Weights of a small transformer language model.
Architecture: LayerNorm before each block, rotary positions, no biases in attention or MLP, normalized queries and keys.
Training: a variant of SOAP for these matrices, 87M tokens.
Each number is 128 + 32 x the weight over its row's rms, rounded and kept within 0 to 255. Layers, rows and columns count from 0. Numbers have three digits each. The size before them is the row's rms in percent of the matrix's.

# layer 5 MLP gate, 192x64, rms 0.554, rows 174-191, columns 0-31
107:110097111091142122096113091089184116143144129131146076155141089190169125098148222075113109134103
100:137112131108116140107140140152130120179143084094072116103113089174178125201136138179133095129135
093:105115101103128152183126105081129182175071169114138099137154174169170166067145065151135177137099
101:165073115072137115126136176109085136170111134077138125211180095129148164064148132126088143109108
096:102142127139171150118116157194173095106113189087149077130156094111133115134087133135095130091132
098:091116129166108135078074111120084212127108100201137087142158089135128139139188104096104119139130
097:152072096117145070113176140179149078069117128104160136105167122135148124141112094095091112155145
104:154121137089203067137100147125135185096093162124134146131158114156137160133059057105176143165148
116:119138163159104146130122072108141120148145129115115087091106105081118168129129164145126115164107
044:107090098111147131079094131146184183194100118116153136143123134171156126109118169138139046150123
097:132195161097073109128167116125144098136140101102141154136115090117153103132112135110076114126133
092:136160089193106094153175131174154171089116177133147061154135036144137088125108109120103152131127
098:091104148055113111129116136123137140118171071129159141181117139114144143169154129070118071076135
095:110129102076169076114133198151150156177141149071100152065140161144116119120164170107157129167134
096:083101103180180134123103080110168107154118115083110120180052157165085130088125123115102130149131
101:113147121115141103090119108135138104153147163104146131194130116117121065136124177098118127119145
108:124139160104095103167130133095150135127111101101131098165104140190159151187189094154117125206117
098:110149114078089130160078146138154132145124105118164141114155164116189085113174093054137178135107
# layer 5 MLP up, 192x64, rms 0.608, rows 174-191, columns 0-31
105:124134178116102132115105102161112133183147083111140095168195170164118093164190122201146153148142
110:145070142115135113146111156173124139134158118124088116162153098185208122163148131145137099073084
103:144134132152151137081134195144127090088154087129127145123113076083074116143126207115125096112173
098:137146171111118055120092160153156114108170223070128172133113099181163084108133145122099099117133
088:094115113125141148119139177128143133103121120124156113099096105142085047150060072118139153079142
110:110142102194073183105080129133132178138132162188093066137119112144095137169169096120093128124090
093:148128095154156116094157132166152139082132157124198153143190114167075140139101154092025110140161
105:084103133143133137084169146155116096102155162120180124099149184129098105096106131146090137110083
120:145118084095151137086116201147142139116098136136157171140148052140103116121111114147108095145071
046:090093074121111100110088102185148126175150105121158139114102163208101115106101167149164056174146
092:166119141094144161129153135094136117112048174133147112119088092129118161141092102136139052113157
085:073149166108128127109144091115142141153128104136090177115196144131101125101179176166156092131124
096:112163143194143157110138136105156174098093136168064156041143089165115113114145112121171128125101
097:103154066185090136109126134120124123136140107139091145144105097091129118104140182124039162095119
102:157067110157175137204132142145152134153164159117127144133128150117162119146096132059080099123119
103:110121113134163130140105184133140153141152097191138112091123084198088138131086088176154138125109
101:106136110150151163162105145071088157035080129096177136133051135121132140126150183159118113115105
096:133123163127159128128130179105099128216123145157081107097108106085111139077109161153066133084163
# layer 5 MLP down (transposed), 192x64, rms 0.563, rows 174-191, columns 0-31
110:163138109167123134162172092134166114093155102113122202109095121073124165102113126133160138075129
106:142124088138107076121165138125097141130130119097119169090115141135146155116196145205123142169145
098:087082160164125114111113192136114104143117106106150157094091036131161163123152065156111116176200
101:114149105125121153149109115125171143171058120127132106163107164158103155137127123147152147088112
092:122096134124114120113142128131152081123153132185110138139169161119071127134176123096137108068168
104:072152150097071175103121126132109169147200180122067120130110109117114153120096067125135125101180
090:112126141119113122145125144135114120109166119150127134177209155095074169162134095162080100117152
106:137184136098085123102124185140139145159085186127097060129181130103121098126158105148120077081092
089:127118085089183130093093167178153124144088094137156141226133130154158116098153083103119100125117
030:107103070102137097120153140049134149170119114154156123150071163125146157154091071147159118094132
095:128114118069175113171096109106127150119095125071137153106089197114122092128194112116138123106155
090:086100124106174136087059084107125093160109040049133115151149176097144133149128134165125076105090
103:101115114121148173134128165162137110148099165099113127136131139177097133198091088101067107095159
096:126123104136114158155139093083155108177082154143159097193156151135182112129153162109169120150164
100:157135095103127089141084091109108131176109170129098125168087159105095166176163134124137095141167
098:091133137087146139184113161088177149135057166145106120119147116146105138102092089135067101119145
097:149140133163148141192151113082125161080137124125159172102139099087106101083141156105132086107165
091:165131099159169212099090098108132138134131100141113145126139153171099146121093145137121101131132